Part of a small language model's weights: RMSNorm before each block.
Each number is 128 + 32 x the weight over its row's rms, rounded and kept within 0 to 255. Layers, rows and columns count from 0. The size above them is the row's rms in percent of the matrix's.

# layer 3 MLP down (transposed), 320x256, rms 0.0387, rows 220-254, columns 64-127
size [ 97  92 100 107  93 102  74 101 105 104 104  96  91  95 100 101 104  97  91 101 110  89  96  90  96 107  97  98 101  97 105  96  91  93  99]
[[125 135 175 147 103 131 148 216 134 145 108 153 104 126 180 140 160 107 121 154 149 120 167 122 151 103 144 184 183  91  86  89 165 136 111 121 133 131  98 123 143 120  97 132 128 128 148  72 138 211 101 191  83 163  78 122 157 173 102 100 208 151 130 109]
 [132 189  92 131 143 152 170  96  91  85 162  98  96 128 127 173  94 144 150 136 133 151 116 175 155 145 149 145 126 136 117 104 113 127  62 152 168 125  78 150  77 150  86 134  96 120 174 149 114 150 167 115 105 131 137  86 100 120 162 131 128 159 118 135]
 [135 116 121 174 149 140 165 127 112  97 110 124  71 107 114 145 151 126 124 123 119  90 108 103 115 145 194 114 121 135 134 114 113 167 101 148 123 151 108 128 131  89 146  82 181 108  94 144 132 157 185 168 109 111 159  73 124 118  89 130 135  84 166 134]
 [123 141 119  88 132  75 117  77 132 157 122 116 187 168 170 122 131 104 124 142 109 134 138 160 106 135 141 125 202 151 141 146  93 147 194 107 153 113  79 131 217 173 194 116 117 138  98 132 125 101 175 138 165 104 127  75 149 141 125 105 134 171  75 141]
 [147 124 140  72 132 148 150 146 123 138 139 147 155 150 141 112  89 161  88 106 102 109 101 132 134 138 131 124 154 123 107  85 164 140  91 104 114 124 171 120  90 112 175 220 149 142 104 117 182 103 131 157 103  64 139 102  87 149  86 101 168 154 120 138]
 [ 77 145 102 157 119 102 133 123 100  91 179 138  65 130 136 109 149 138 151 181 137 129 157 105 121 123 136 169 101 104 116 165 110 138 142 161 136 142 106 134 146 147 133  72 164  61 160 137  98 158  79 155  81 120 174 159 146  93 160 168 179 157 111  97]
 [113 195  73 193  65 130 145 122 129 137 121 144 117 170 167  52 174 112 138 121 107  93 140 113 119 116 103 136  70 111 122  82 117 168 103 160 119 153 111 149 110 132 146 111 174 133 109 111  91 177 125 129  90 130 124 138 122 137 138 183 105 164 104 128]
 [177 189 106 166 115  86  87 136 184 100 145 127 110 106 150 127  89 177 181  64 111 203 123 157  78 125 140 123 190  88 164 147 156 153 155 117 115 177 105 120  93 146 140 123 149 132 105 188  81  99 157 175 157 166 138 125 140 115 135 138 185 120  86  97]
 [125 109 142 184 127 141 107 132 123 165  92 109 102 149 122  97 131 124 162  66 157  84 149 159 116  74 129 107 145 188 124 178 125 130  87 169 157 170 135 161 161 109 115  81 103 134 125 150 156  82 126 122 114  93  85 143 140 132 133 191 125 152  85 132]
 [116 106 102  83 132 130 127 122 176  96  94 108 123 162 133  87 147 119 139 233 139 100 117 132 155 176 100 100  83 169 149 153 127 117 132 110 151 103 135 137 113 132 123 116 102 159 200 115  81 159 122  88 147 120 142 113  76 123 101 155 132  73 117 175]
 [127 119 119  86 105  91 107 200 130 109 136 124  71 115 111 119  80  99 145 165 117 121 121 107 131 140 145 103 136 129 167 148 113 130 173 123 143  94  98 130 118 100 135 134 119 155 181  57 154 167 146 194 171 139  85 105 125 151 152 144 126 116 119 120]
 [ 87  93 197 160  82 137 110 121  59 119 122 121  59 138 154 134 114 131 133 142  75 100 161  95 128 122 140 146 141 101 115 118 126  95  62 187 150 114 107  90 121 133  59 103 140 162 126 116 112 140 147 117 144 106 130 145  43  76 109  97  93 125 113  84]
 [136  28 139 128 139 155 164 125 197  81 143 134 148  73 121 156  90  93 133 164 142  28  47 124 124  52 137 140 132 158 126  85 167 121 106 119 132 155 111 114 144 140 124 101 148 128 113 125 166 165 142 132 108 139 166  92  66 164 169  97 128 116 193 122]
 [ 97 133 166 185  87 114 150 132 146 115  90  97 144  98 119  87  80 145 124 123  82  68 153 142  88 135 157 143  52 196  82 103 217 178 102  97 116 138 144 167 144 132 165  87 151 104  70 103 146 123 115  74 122  63 128  96  97 144 154  77 122 133 119 172]
 [ 62 144 101 158  87 101 178 193 160 112 174 136 117 135 129 158  93 154  87 174 103 132 153  88 158 139 167 148 151  92 154 136  89 152 143  86  88  87 145 121 159  83 160  88 146  59 133 131  96 131 162 155 118 176 154  64 158 171 140 172 173 119 148 130]
 [140 162 116 125 150 111  78 197 134 160  82  95 117 137  94 139 133 140 190 107 196 120 139 147 123  65 112 113 170 117 128 153 168 158 101 161 177 107 110 226  95  93 124 125  96  59 123  92 125 160 131  21 138 124  86 185  80 190 137 138 103  99 120 118]
 [124 143 105 128 139  92  95 117 172 144 110 137 105  91 189 180  53 159 104  79 113  96 157 112 144 185 163 130 138  96 115 168 107 163 102 111 132 156 131 162  80 104 115 165 125 125 152 113 122 198 142 131 100 215 137 127  78  66 132 139 160 162 142 152]
 [142 116 146 138 202  85 107 141 109 110 126 148 169 132 137 144 139 104 138  94 112 190 129 132 108 132 135  78  80 125 189 136  93  85 152 188 115 114 121 130 174 138 140 151 120 109 159 135 123  92 103  81 107 123 125 148 136 125 218  97 177  59 177 102]
 [125 125 181 138 107 213 127  63  78 145 132  98 143 138  91 178 135 103 105 103 135 118 126 153 127 110 133 128 143 173 116 116 173 177 114 178  96  91 144 135 127 204  94 134 122 159 125  96 139 117 122 113 117  80  93 136  96 148  71 163 105 110  85 111]
 [126 142 126 135 135 141  81 166  68 122 128  98 113 105 118 134 130 169 139 109 151 161 180 109 139 103  92  89 119 110 117 127 156 117 107 217 158 132 146  86 135 105 104 166 138  92 166  97 139  93  99  94 121 134 118 138 139  70 113  89  97 156 161 153]
 [100 114 123 100 174 133 188 198 193 107 114 124 148 163 139 109 128  65 163 154 120 146 123  92 142 146 139 115 139 110 129 143  92 139  94 130 117 126  87 163 172 125 110 123 162 153 126 106 119 155 196 145 139 133 183 116 123 127 138 207 113  92  55 133]
 [106 140 111 106 140 185  97  99 119 107  98 103  86  74 165 155 136 169 108 122 121 124  45 146  98 134 127 153 132 107 127 115 123  72 104 133 141 166 169 139 140  92 138 111  53 108 110 160 106 143 131  97 123 125  93  91 156 120 105  93 110 164 100 152]
 [101 121 116 108 136 157 156  67 136 150 187 136  83 158 118 132 174  96  92 123 100 156 135 124  85 129 105  95 107 151 116 120 114 128 107  76 136 104 178 110 128  94 150 102 184 189 121  94  77 102  67 132  90  98 160  89  59 110 131 148 111 123 142 116]
 [ 66 146 144 109 100 123 150  68 126 118 134  95  80 113 141  96 153 155 114 144 147  92 123 142 106 106 146 149  77 133  93  89 170 124 153 186 163 113  49 109  70 112 150 133 145  69  85 127 114 124 183 111 223 156 147 173 169 119 134 135 135 114  97 102]
 [129 106 106 113  94  93 131 156 146  93 138  98 148 122  95 120 171  97 148 148 147 160 150 106 165  86 113  55  55  88 142 128  92 112  98 178 112 171  68  85 150 166 136 140 142 175 106 144  93 116 128 147 112  68 132  70 157 155 104  98 162 179 115  81]
 [128 185  90 175  91 104  82 101 113 142 128 110 101 151  78 118 116 105  94  95  88 183  96 120 168  95 140 144 142 120 154 139 108 126 111 143 130 117  91 104 163  86 144 134 129 115 125 169 129 161 133 126 127 111 107 255 115  90 101 195 129 121 116 136]
 [ 49 170  94 192 112  77 123 164 120  88 104  92 111 153 148 161 134 138 152 144 135 125 170  96 169  95 173 133 120 131 153 146 158  93 131 176 180 121 132 163  94 135 144  91 140  75 166 141 104 167 147 152 127 127 145 151 128 155 177 146 174 102 139  70]
 [128 157 129 147 160  71 115  83  97 167 150 140 141 136 117 127 109 140  68 146 128  58 210  70 139 152 142 121 166  88 181 135 120 108  96 106 137  93 141  83 162  98 112 161 150  98 215 135  74 144 102  93  97 136 107  70 121 162 175 106 126 128 169 140]
 [140 130  82 155 131 109  53 174 141 122 128 125 174 143 106  84 119  84 122 163 178 197 125  82 164 116 142 197 155  69  97 121 102 152 113 188 162 173  96 154  87 128 188 132 190 173 139 114 130  83 172 145 188 142 159 157 123 133 105 104 136 128 142 166]
 [141  90 150 199 195 163 132 172 104 113 123 149 141 110 145 119 105  99  92 168 193 158 111 100 120 112 104 131 122 123 145  61 187 100 105 156 127 109 195 108  98 138  70 163 134 148  98 117 129 142  98  77 101  99 118  73 148 105  59  93 163 120 132 124]
 [ 63 133 134 146  66 116 120 137 142 159 124 117 119 153 101  74  66 122 154 157 146  60  16  96 100 163 105 157 107  96 109 141 102 168  99  85 119 113 164  83  65 144 139 165 112 122 131  89 150 171 138 124 122 101 127  95 156 153 135 119 112 148 124 118]
 [136 136  88 136 126 116 123 130 119 176 174 131 148 135 177 179 165  92 100 173  78  96 105 167  97 147 115 132  99 153 107 186  58 129 112  94 150 124 136  66 127 161  68 102 118  77 158 135  83 187 128 120 175 106 136  98 138 148 178 162 172 145 118 166]
 [ 83 164  91  94 121 137  60 173 161  93 184 164 106 136 129 126  93 159 195 170 100 124 124 147 140 118 105 158 139  67 144 153 124 130 121 105 158 133 149 116  80 159 123 148 147 114 110 139 127  90 162 195 100 102 182 130 129 145 153 153 127 104 133  81]
 [109 168  83  99 168 141 104 130 148 176 126  65 129 146 107 112  93 208 109 148 136 202 177 121 145 167 117 153 171  93 154  90  39 120 134 113 154  96 206 152 170 117 132 121 122 129 134 146  57  84  92 129 109 155 123 172 170 129 105 105 164 147 121 183]
 [159 115 118 134 181 122 138 187 130 124 193 135 162 111 159 201  85 161 155 199 104 210  96 117 139 138 162 158 144 137 101 167 103 140 122 145 141 105 152 124  79 151 134 112 153  74  95 137 135 158 134 118 139 140 121 129 165 157 147 142 148 112  80 119]]
# layer 3 MLP gate, 320x256, rms 0.0421, rows 221-255, columns 64-127
size [ 96  99 108 101  97  75  99 100  98 101  99  94  97  99 101 107  95  94 100 102  87  97  92 101  98  97  94  96  97 103 103  95  88 101 101]
[[116 183 124 113 171 161 115 102 168  87 109 117 122  76  95 120 152 110 125  54 113 116  58 137 140 102 120  80 151 123 123  67 137 104 152 154 171 194 152 110 135  98 115  73  94 132 208 149 158 169 118 176 120  86 128 125 120  86 192 133 109  98 131 111]
 [ 89  97 110 165 106  89  92 124 128  72 136 127 100 132 171 112 140 102 110 136 154 103  65 125 133 143 225  98 149 110 152 169 130 188 162 129 148 147 145 119 170 125  95  58 206 149 118 161 137 118 143 158 108 130 193 130 152 164 146 168 107 131 136  77]
 [190 137 133  95 104 116 166  96  97 134 136  91  82 149 143 120 166  77 100 135 172 116 115 131  98 160 154  75 126 130 159 136 129 109 117 160 128 103 173 133 160  89  99 128 129  96 162  50 101 135 160 119  73 213 157 138 140 103 110  97  74 133 213 116]
 [ 92 144 145 119 127 111 110 132 129 142 120 104 104 103  93 146 165  95 173 121 179 159 122 145 113 116 152  77 120 139 170 172 100  82 194 134 128 125  80 156 159  89 101  89  96 113 137 129 111 171 138 107 138 183  92 171 161  92 172 158 108 113 129 168]
 [100 173 138 164 165  86 154 154 168  73 124 143 123 179 126 134 147 142 149 157 126  71 132 115 117 111  67 196 132 154 121 190  99 171 164 121 112 117 176  93 213 102 167 103 143  90 147 153 165 109 182 137 143 139 132 144 124 157 150 164 115 128 118  89]
 [130  78 165 102 145 127 133 173  82 105  99 140 215 111 108 190 126 108 114  65 162 148 130 187 150 122 121 186 160 175 131 141 167 112 123 129 169  90 101 186 149  76 114 161   8 171  83 104 167 105 103 127 128 182 139 128 139 109 120 108  91  93 114 218]
 [101 131 174  86 124 147 161  89 119 113  65  37 122 120 165 103 142 109 105 123 147 150 138 175 167 106  67 186 105 109  84 107 153 115 145  88 122 171  83 153 135 154 136  60 161 113  98 138 112 120 145  34 132  77  75 102 115 133 123 124 157 186 188 106]
 [156 134 141  89 130  88 112  97 156 108 159 129 135 176  73 124 140  89 141  80 107  88 133 176  66 124 129  59 123 147  88 130 127 134  98 158 101 114 146 184 123 153 103 152 106 176 190 136 163 166 116 144 132  89 128 115 134 143 103 121 153 184 119 129]
 [103 131 124 144 108 150 126 105 152  53  44 105 115 171 170  99 153 112 115 140 181 127 151 124 159 109  93 100  66  79  83 107 175  84 138 169 147  99 136 127  62 122 133  95 136 142 170 138 115 170  93 130  90 117 104 132  94  84  68 192 127 171 115 132]
 [157 119  98 107  61 164 150 156 161 130  90 163 188 116 177 147 147  97 106  98 134 126  53 172 141 126 105 101 115 166 118 140 172 139 134 136  81  68 185 106 116 108  94 102 134 186  57  95 159  50 103 190 121  98 105 127 118  82 111 116 176 140 128 121]
 [160  99 162  57 126 144 126 116  45 104 143 186  78 134 109 112  84 174 206 171 121 120 137 124 120 110  96  83 160 170 169  97 176  79 135 175  74 109 102 154 109  76 109 157 172 138 109  75 106 138 165 119 116 145 157 151 137 124  91 151 132  97 149 157]
 [131 156 135 145 113 127 135 149 120 194  89 156 160 108 153 183 146 108 188 106   8 119 102 125 118 128 146 137 219 149 104 129 130 148 135 138  92  88 174 127 138 120 149  68  97 131 115  79 156  83 102 128 172 111 120 156 152  72  87 154 150 144 154  92]
 [138  81 143  93 178 158 131 168 171 124 143 113 128 155  88 103 152 117 114  69 159 146 140 113 132  91 131 135 185  93 197 128 131 162 107 178 163 146 151 179 157 143 111 113 120 134 125  69 108 124 119 148 122 138 107 116 130 146  96  92  45 101 104 144]
 [134 122 161 105 109 165 175 116  85 120 148 146  90 131 118 118 140 182  55  88 173 177 166 156 146 134 117 181 226 135  76 106 123 122 132 150 180  97 141 167 143  95 147 171 128 182 156 127 102  72 100  68 123 129 109 157 123 153 166 103 167 150 167 183]
 [102 138 104 101  89 177  87 117  47 119 110 161 124 157 115 139  76 187 117 136  74 119 129 142 124 125 163 122 154 130 131 129 186 136 133 126 111 166 161 123 166 166  90 134 131 163 136  37 104  87 179 162 154 120 135  56 156 201  99 102  80 151 100 107]
 [120 136 124 134 115  77 140 123  68 117  85  84 161 117 143 104 150  70 154 175 143 149 160 129 159 159 168  58 117  75 104 164  76 106 111 152 179 110  59 137 139 107  63 101 128 136 154 100 144 186 151  96 157 154 113 166 165 124 142 107 118 152  89 204]
 [159 147 140 127  85 195 141 144  75 128  96 119 113 123 127  61  88 152 136 183 121  79  70 101 130 189 146 155 118 118 108 131 152 204 170  68 149 152 141 113 101 123 107 117 201 153  94  42 108 123 194 123 168 159 119 152 156  97  85 123  96 172  45 135]
 [117 152 161 160 157 116 131 143 151 133 112 168 126 164 146 124 138  84 158 175  86 122  94 112 141  87  93 185 118 140 140 106  81 170 173 105  50 115 124 120 139  98 127 108 149  58 145 161 135 139 156 116 139 156 171 142 177 117 134 160 158 111 157 109]
 [122 108 111 154  80 145 170 121 148  98 141 125 116 131 160 111 207  50 126 134 180 192 171 132 131  82 174  59 129 143 111 128 154 106  86 188 146  82 125 188  98 101  87  93 125  88 134 149 132 139 133 125 132 110  98 130 133  69 183 123 116 154 103 155]
 [ 66 130 111 196 136 131  88 152 108 158 117  98 135 149 152 141 123  79 109  84  92 113  75 124 101  48 113 174  93 135 113 149  97 114 185  85 145 140 134  84 152 105 142 110 101  92 103 154 131 124  94 208 127 141 137 140 159 109 114 187 116 158 120 131]
 [133 148  98  90 116 158  99 130 123 129 147  74 149 146 141 120 194  93  75 117  95 129 133 168  89 152 187 187  86 120 134 172  88 155 107 187 143  88 116 160 106 132 111 110  76 144 132 125 121 223 146  83 153 104 136 117 111 136 123  87 100 170  96 103]
 [133 166 147  89  77  66 136 210 128 116 134 118 143  99 112 165 105  71 127  76 141 144 117  81 117 113 118 135 130 145 151 176 128 114 116 103  94  86 129  61 145 116 125 149 167 118  94 104 104 146 132  58 134 126 126  76 100  86 128 186 111  71 121  70]
 [171 123 147 177 134 107 132 156 149 112 142 174 175 105  83 187 144 152 113 142  88 133 150 103 144 134  93 102 215  75 174 159 106 181  89  97  77 112 211 185 130 138  77  85 137 115 165 139 135 113  74 143  89  99 149 121 101 171 110 151 111 121 172 162]
 [115 101 153  85 110  79 109 141 157  89 102  61 146 125  87  94 195 170 121 100 178 166 195 134 113 134 105 147 137 155  75  93 105  97 113 195 118 168 131  92 122 111 116 128 143  99 138 176 102 115 115 112 172 128 126  86 140 137  72 115 186 122 139 140]
 [168 192 114 132 145 135 147 120 143  98 134 129 103  99 136 125  71 120 167 107 171 127  76 170 125  79  81 174 104  33 163  87 185 119 222 171  81 145  85 138 146 165 112 158 183 114  74 114 101 170 166 130 131 115 121 139  97 146 106 156 159 146 108 114]
 [113 148 169 101 101 146 100 120 128 109  85  64 100 135 114 199 132 113 155 125 130 110  97 180  98  83 141 120 165 176 133 112 191  79 130 163 119 169 112 131 114 127 148 203 115 182 123 114 142  96 121 181 123 124 178  87 104  74  97 163 183 141 125 128]
 [174 155 115 163 145 119 159 128 144 199 138  84  99 156  80 149 128  97 119 125 168 104 182 124 106 133 171  81  83 136 147 121  76  73  99 178 149 168 106  99 150 135 128 123  73 100 135 168 112 185 134 113  98 132  20 147  88 137 135 103 150 103  93 129]
 [194 114 122 166  99  85  47 151 155 146 155 137 180 137 204  83 208  84 162 110 142 197 125 128 123 161 142 121 176  34  52 105  90 167 123 134 179 156  82 146  90 154  77  93 122 163 147 146 176 135 130 136 126 113  99 134 154  81 146 138  97 148 117  93]
 [142 100 114 201 114 155 109 122 135 138 108 180 123  75 146 124 148  47 120 151 129 109 135 174 155 113 107  60 197 119 169 130 173 113 156 164 116 123 139 151 105  78 129 144 108  98 162 108 150 122  80 172 158 154 156  94 115  73 161 130 138 105 148 125]
 [117 142 146 157 113 140 151  68  96 166  94 160 130 154  79 123 138  90  97 139 114  87 119 121  67 145 115 114  74 122 136  88 147 244 165 159  55 109 125 192 116 153 106 163 141  97 146 107 129 121 163 132 152 140 109 164 143 139 104 137 114 187  74 106]
 [134 127 174  86 145 207 135 122  97 139 137 122 109 112  94  76 129 124 158 120 119 151 109  76 113 183 102 135 114 138 109  85 137 137 119 124  84 128 125 153 131 131 153 119 115 136  68  62 152 106 123 102 168 154 116 155 114 169  70  92 120 124 113 111]
 [151 142 144 136 147 147 190 143 117 153 157 123  92  97 124 153 132  50 200 133 156 127 145 157 164 137 144 103  98  96 146 117 119 143 108 160 156 108 156 185  99 146  94 136 118 142 138 160 139 157 138 110 107 177 149  98  90 181  75 102 121 164  65 177]
 [153 125 143 141 133 159 114 101 111 121  95 146 117 222 187 121  20 147 132 123  80  51 142 121 131 190 153 131 119 157 153 167 163 135 151  61 104 125 133 135 184 143 140 121 150 168 160  15 130 148 132 127 147 151 146 119 177  63  99 138 149 197 117 142]
 [104 111 102 144 138 142 154 133 202 234 162 132 130 120 139 128 166  72 100  88 138  59 113 157 148 143  54 106 136 144 112 143 125 123 138 103 109 148 111  76 135  71  89 108 155 131 136 181 194 154 136  93 145 204 124 115 130 119 102 142 131 168 123  79]
 [ 50 157 121 160 112 126 140 110 139  88 104 117 112 139 122 157 168 175 117 152 175 129 142 109 159 114 103 140 128 165 116 170 142  84  67  96 136  31 145 142 132  59 125 101 121  98 165  97 172 179 107 175 131 132 121 162 120 121 173 114 163 114 128 255]]
# layer 3 MLP up, 320x256, rms 0.0413, rows 221-255, columns 64-127
size [ 93 102 103  91 106  77  98 100 108 100  97  94  93  98 105 108  89  91 101 108  89  92  92  91 101  98  96  97 100  99 101  94  92  98  99]
[[121  98 170  87 148 114  88 152  86 159 135 139 153 174 112 176 112 110 140 175  94  97 141 124 129 123 105 171 115 176  95 171 108 183 120 111 128  74 135 104 161 125 170 128 107 147  66 139 112  97 106 145 145 124 124 140 122 186 105 111 147 113 102 123]
 [187 101 162 147 161 169 132 108  59 163 121 131 160 111  92  92 153 150 172  89  77 111 164 141 133  82 119 117 150 119 118 162 134  65 109 115 145  68 120 125 136 147 148 153  93 102 107  91 135 166 124 156 167 168  89  71 146 121 135 148 187 107  94 173]
 [ 97 148 166 130 146 107 109 125  65 119 108 172  98  91  54 174  88 179 136 162 110 106 119 116 176 112 126 123  31  93 119 171 127 146 120 150  66 125 111  96 145 174 131 117 130 132 161 125 122 195 113  88  91 172 119 183  76 170  77  88 110 149 137 129]
 [ 81 125 133 153 133 100  77 122 198 140 169 118 101 119 141 159 172 119 157 130 179 127  98 126  81  76  88 121  51 127 144 169  91 135 133  96 144 101 103 155 128  10  72  83  79 124 135 168 110 167 144 116 102 150 131 133 165  81 154 166 141 173 139 173]
 [ 79 135 120 112  73 141 161  46  79 151 156 129 118 169 147 133 181 104 136 118 109 123 141 163 115 137 119 141 116 135 104 122 106  87 125  85  95 150  70 197 144 116 145  50 114 189 165 123  75 129  88 156 175 128  98  68 133 103 112 114 169 164 103 137]
 [172 102 162  46 119 135  75 141 161 138 160  94  99 102  82 130 100 144 174  85 103 130 136  84  91 103 104  56 134 157 120  98 105 140 165  89 109 146 204 118  99 140 128 143 164 104  95 180 143  98  85 146  82 122  88 143 124 179 163  85 196 135 120 105]
 [129 102 150  71 130 212 135 130 102 108 201 172 147 167  69 154 183 159  97 188  95  81 141 143 119  91 125  90 125 178  86 156 103 152 117 245 116  92 160  98 105 119 124 135 134 135 123 160 127 154 194 122 107 115 155 131 123 136 126 119 114 110 151 167]
 [154 174 111 137 124 165 112 105  82  76 150  77 104 156 139 150  99 139 135  52 140 224 100 114  88 151  99 129 130  95 116 102 123 149 165 145 119 123 120 166 130 176 116 133 137 172  87 109  81 134 108  92 174  97  97 185 167 142 149 120  96 129 130 133]
 [116 141 128 141 164  71 124 107  94 152 186 145 140 191 168 113  64 146 166 127  86 129  99  74 181 106 144 105 156 146 127 176  65 162 128  84 104 120 135  96 181 158 101 112 119 141 109 113 149 141 145 117 163  92 199 119 140  81 141  99 154 169  85 144]
 [108 159 109 113  99 118 139  71 193 125 177 123  84 125 183 147 122 129  89 152 167 114 106 126  88 144 138 198  78 127 172 165 130 138 100 124 147 101 110 126 134 115 146 141  91  96 159 186 111 198 149 122 100 124 171 144 108  87 168 132 127 119 166 152]
 [139 121  57 132 182  95 133 129 131 151 215 119 129 111 147 179 137  93 156 109 126 146 117 116  95 114 162 108 133 149 210  91 132  66 135 151  89 100 123 187  94 108 160 169 188  97 106 127 164 142 120 139  80 114 197  53 169  79 102 162 138 103  92 187]
 [ 96 144 173 119 146  48 116 136  99 174 114 107 119 141 117 131 137  63 123  85 112  96 107 175 140  78  87 114 150 110 102 102 108 120 106 135  86 162 110  80 111 115 167 133 114 175  86  85 129 121 123 120 133  74  79 107 159 107 141 201 128 156 131  69]
 [176 165 164  84  95 168 141 100 146 199 165 136 154 151 133 145 121  79  88 189 176 148 160 109 150  84 189 162  94 150 157 172  93 179  71 102 173 144 163 102 133 150 129 117 133 117 118 183  76 216 138 136 130 115 142 109 166 130 204 136 135 165  76 222]
 [193 142 119 133 163  92  58 141 135 166  94 161 162 137 135 106 164 121 156 154 119 170 125 112 135 164 104 140 116  97 126 149 143 117 139 128  95 158  48 144 104 134  55 108 147 166  81 132 118 131 108 104 129  85  61 153 109 141 163 122 151  90 182 144]
 [127  76  83 177 120 227 116 124 114 153  88  92 124 130 106 149 174 212 150  60 166 214 123 150 147 118 152 128  69 107  71 126 122 136 130 181 134 131 175 145  99 153 138 162  98 139 132  93 201  93  88  55 140 160 119 106 115 136 106 137 106 135 105 102]
 [129 181 157 186  86  96 114 149  97 159  90 193 156 104 137  41 160 108 116 128 102 129  67 173 198  91 126 136 102 127  57 110 111 185 134 157  87  88 189 108 156  86 129 162 161 123  98 106  77  82  72 113 120 116  94 152 151 111 132 193 153 108 140  87]
 [151 120 144  56 113 161 160 150 106 114 124 162 150  89 100  92  98 181 146 144 123 115 114  99 138 166 176 111 121 133 145 118 123 163 140 112 173 156 166 139 133 115 107 116 175 185 135  67 114  83 137  81 166 107 110 156 148 112 132  77  53 108 114 109]
 [146 134 100 120 171  55 132 163 232 142 144 133 106 189 169  99 159 135 115 125 135 136 195  77 138 109  86 118 139 123 159  92  95 176  92 126 140 113 190  92 107 138  99 104  83 103 144 173 139 100 111 145 116 150 113 141 142  80 170 131 159 131 145 108]
 [109  96  96 127  26 153 167 105 171 142 137 127 140  97 144 157 163  96 132 122  98 142  71 111   0 138 130 178 136 106 131 121  82 120  98 120 147 135 106 105 169 126 152 146 118  86  93 122 120 105 137 167 134  96 155  95 131 143 117 128 146  67 175 100]
 [ 97 135 123  83 108 160 127 137 112 129 159  91 134  63 121 144 122 161 138 107 117 125 110 132 124  71 102  94 133 158 122 144 178 137  97 138 127 131 177 138 166 104 112  69  90 125 201 128 113 125 129 132  81 107 187 104  88 100 126 143 102 139  97 177]
 [128  77 119 157 166 140 143 100 159 144 215 149  49 110  88 168 151 105  79 139  98  90 100 144 119  91 122 140 175 137  96 109 102  92 115 164 110 166 111  80 166  77 177 155 115 111 123 158 166 146 111 129 110 115 146 122 106  82 144 185 168  82 196 153]
 [104 120 124 102 141  91  81 136 144 146  32 184 113 167 128 154  88 159 188 182  84 132 152  94 162  93 106 100  92 123  91 137 121 107 138  80 107 107  51 143 100 135  79  83 126 104 130 163 155 192 185 140 142 162 149 185 197 166  83 127 197 158  60 129]
 [149  91 207 154 139  79  84 160 120 125 197 150 225 131  87  76 149 135 200 131 175 131  70 144 141 127 189 106 183 113 163 166  78 120 116 104 141 121 107 127 145 126 100 100 148 150 142 167 106  85 136 120  33 140 130 188 146 166 104 153 123 146 125 110]
 [122 160 149 128 148 162 134 111 141 167 183 138 106 134 177 180  86 126 135 147 115 107 138 115  93 183 161 184 148 147 122 126 146 176 140  88 131  70 174 185 120  70 108 133  77  79 189 147 123 193 130 144  86 187 147 133 125 112 159 174  95 106 150 147]
 [ 93  87  73 153  90 120 117 125 110 184 138 119 166 140 135 116 200 105  93 148  98 162 149  87 123 147 174  83 134 141  88 175  95 115  70  44 151  95 127 102 132 121 150  88 102 125 153 123 111  87 134 139 131 110 147 123 143 119 165 165 151 123 133 130]
 [163 138 101 123 160 142  99 158 136 124  69 104 180 106  75 120  91 109 114 153 113 125  49 116 115 123  88  73  77 135 139 139 128  85 125 153 119 199 194 113  96 111 102 143 200 161 151  81  80  90 154 122 119 131 127 104 102 106  99 118 193 110 109 108]
 [220 179 122 171 117 170 173 172 128 156 121 119 126 138 122 147 120  90 202 150  80 112 110 112  67 129 181 138 112 113  89 106 123 123  80 117 152 142  83 105 179 129 137 115 137 107 118 130 113 150 129 151 144  83 128 129 169 112 129 108 139  95 129 107]
 [132  96 147 168 137 134 119 119 138 178 138 173 114 135 226 132 177 106 169 134 112 136 131 109 104  98 125  86 152 135  63 122 216 113  99  48 128 140 118 147 146 161 114 112  69  87  90  99 195 134 113 175  83 133 109 125 192  79 198 194 107 148  98  93]
 [173 137 141  73 126 121 146 132 142 127 124 134 116 179 104 102 102 203 100 116 137  92 169  76 159 149 145 152 106 145 126  75 125 112  93 110 150 164 133 102 136 163 157 144 147 214 109  99 119 145 122  99  92 104  98 113 108 177  86  91 131 126 130  99]
 [138 132 117 163 115 148 159 111 152  50 152 133 126  96 120 202 140  66 107 118 150 170 162 126 113 141  71 159  99 134 121 187 138  55 127 104 133 110 122 102 121 136 158 141 166  85 137 169 134 155 213 107 153 164 121 175  95  97 176 164 169  95 142 118]
 [163 116 126 112 107 148 144 178  99 128  91 202 174 132 144 156 138 127 156 164 156 142 146 157 163  94 152 112 153 159 178  96 157 104  71 104 165  73 149 159 122  84 148 156 170  81 108  95 107 136 127 125 159 163 113 168 173 128 102 139 144  47 168  86]
 [165 173 136 181 160 121 148 198 154 153  69 130 134  54  76 145 118  97 183 129 188  92 153 112 129 135 145 124 147 136 101 104  90 150  91 152 135 102 175 156 106 133  90 168 107 155 110  92  55 141 105  73 113 116  93  97 112 187 107  61 107 140  89  97]
 [ 83 185  70 116 168 156  36 104 144 117 104  84 123  94 111  95  74 124  88 121 133 157 177  57 105 131 119 142 141 122  99 109 127 105 113 147 168 131 236 137 152 177 184 103  87 122 170 148 155 106  81 188 129 115 116 114 155 101 153 104 125  91  65 161]
 [150 169  93 121 161 128 143 109 123 140 143  84 140 144  93  98 170 187 142  90 118  86  85 131 136  57 134 112 110 117 155  95 147 121 141 128 104 159 160 155  86 156 144 183  89 136 153 114 150 117 118  65 110  49  73  82 122 121  80 128 113 183 124 119]
 [ 91 127 149  58 114  83 186 122 128  92 162 125 114  93 169 196 114 159 134 127 174 144 143 153 110 121 151 160 145 145 138 119 117 103 149 149 111  38  92 167 142 151 164 173 129 146 161  93  97 159  77 126 116 112  77 139  79  96  87  35 117 193 132 160]]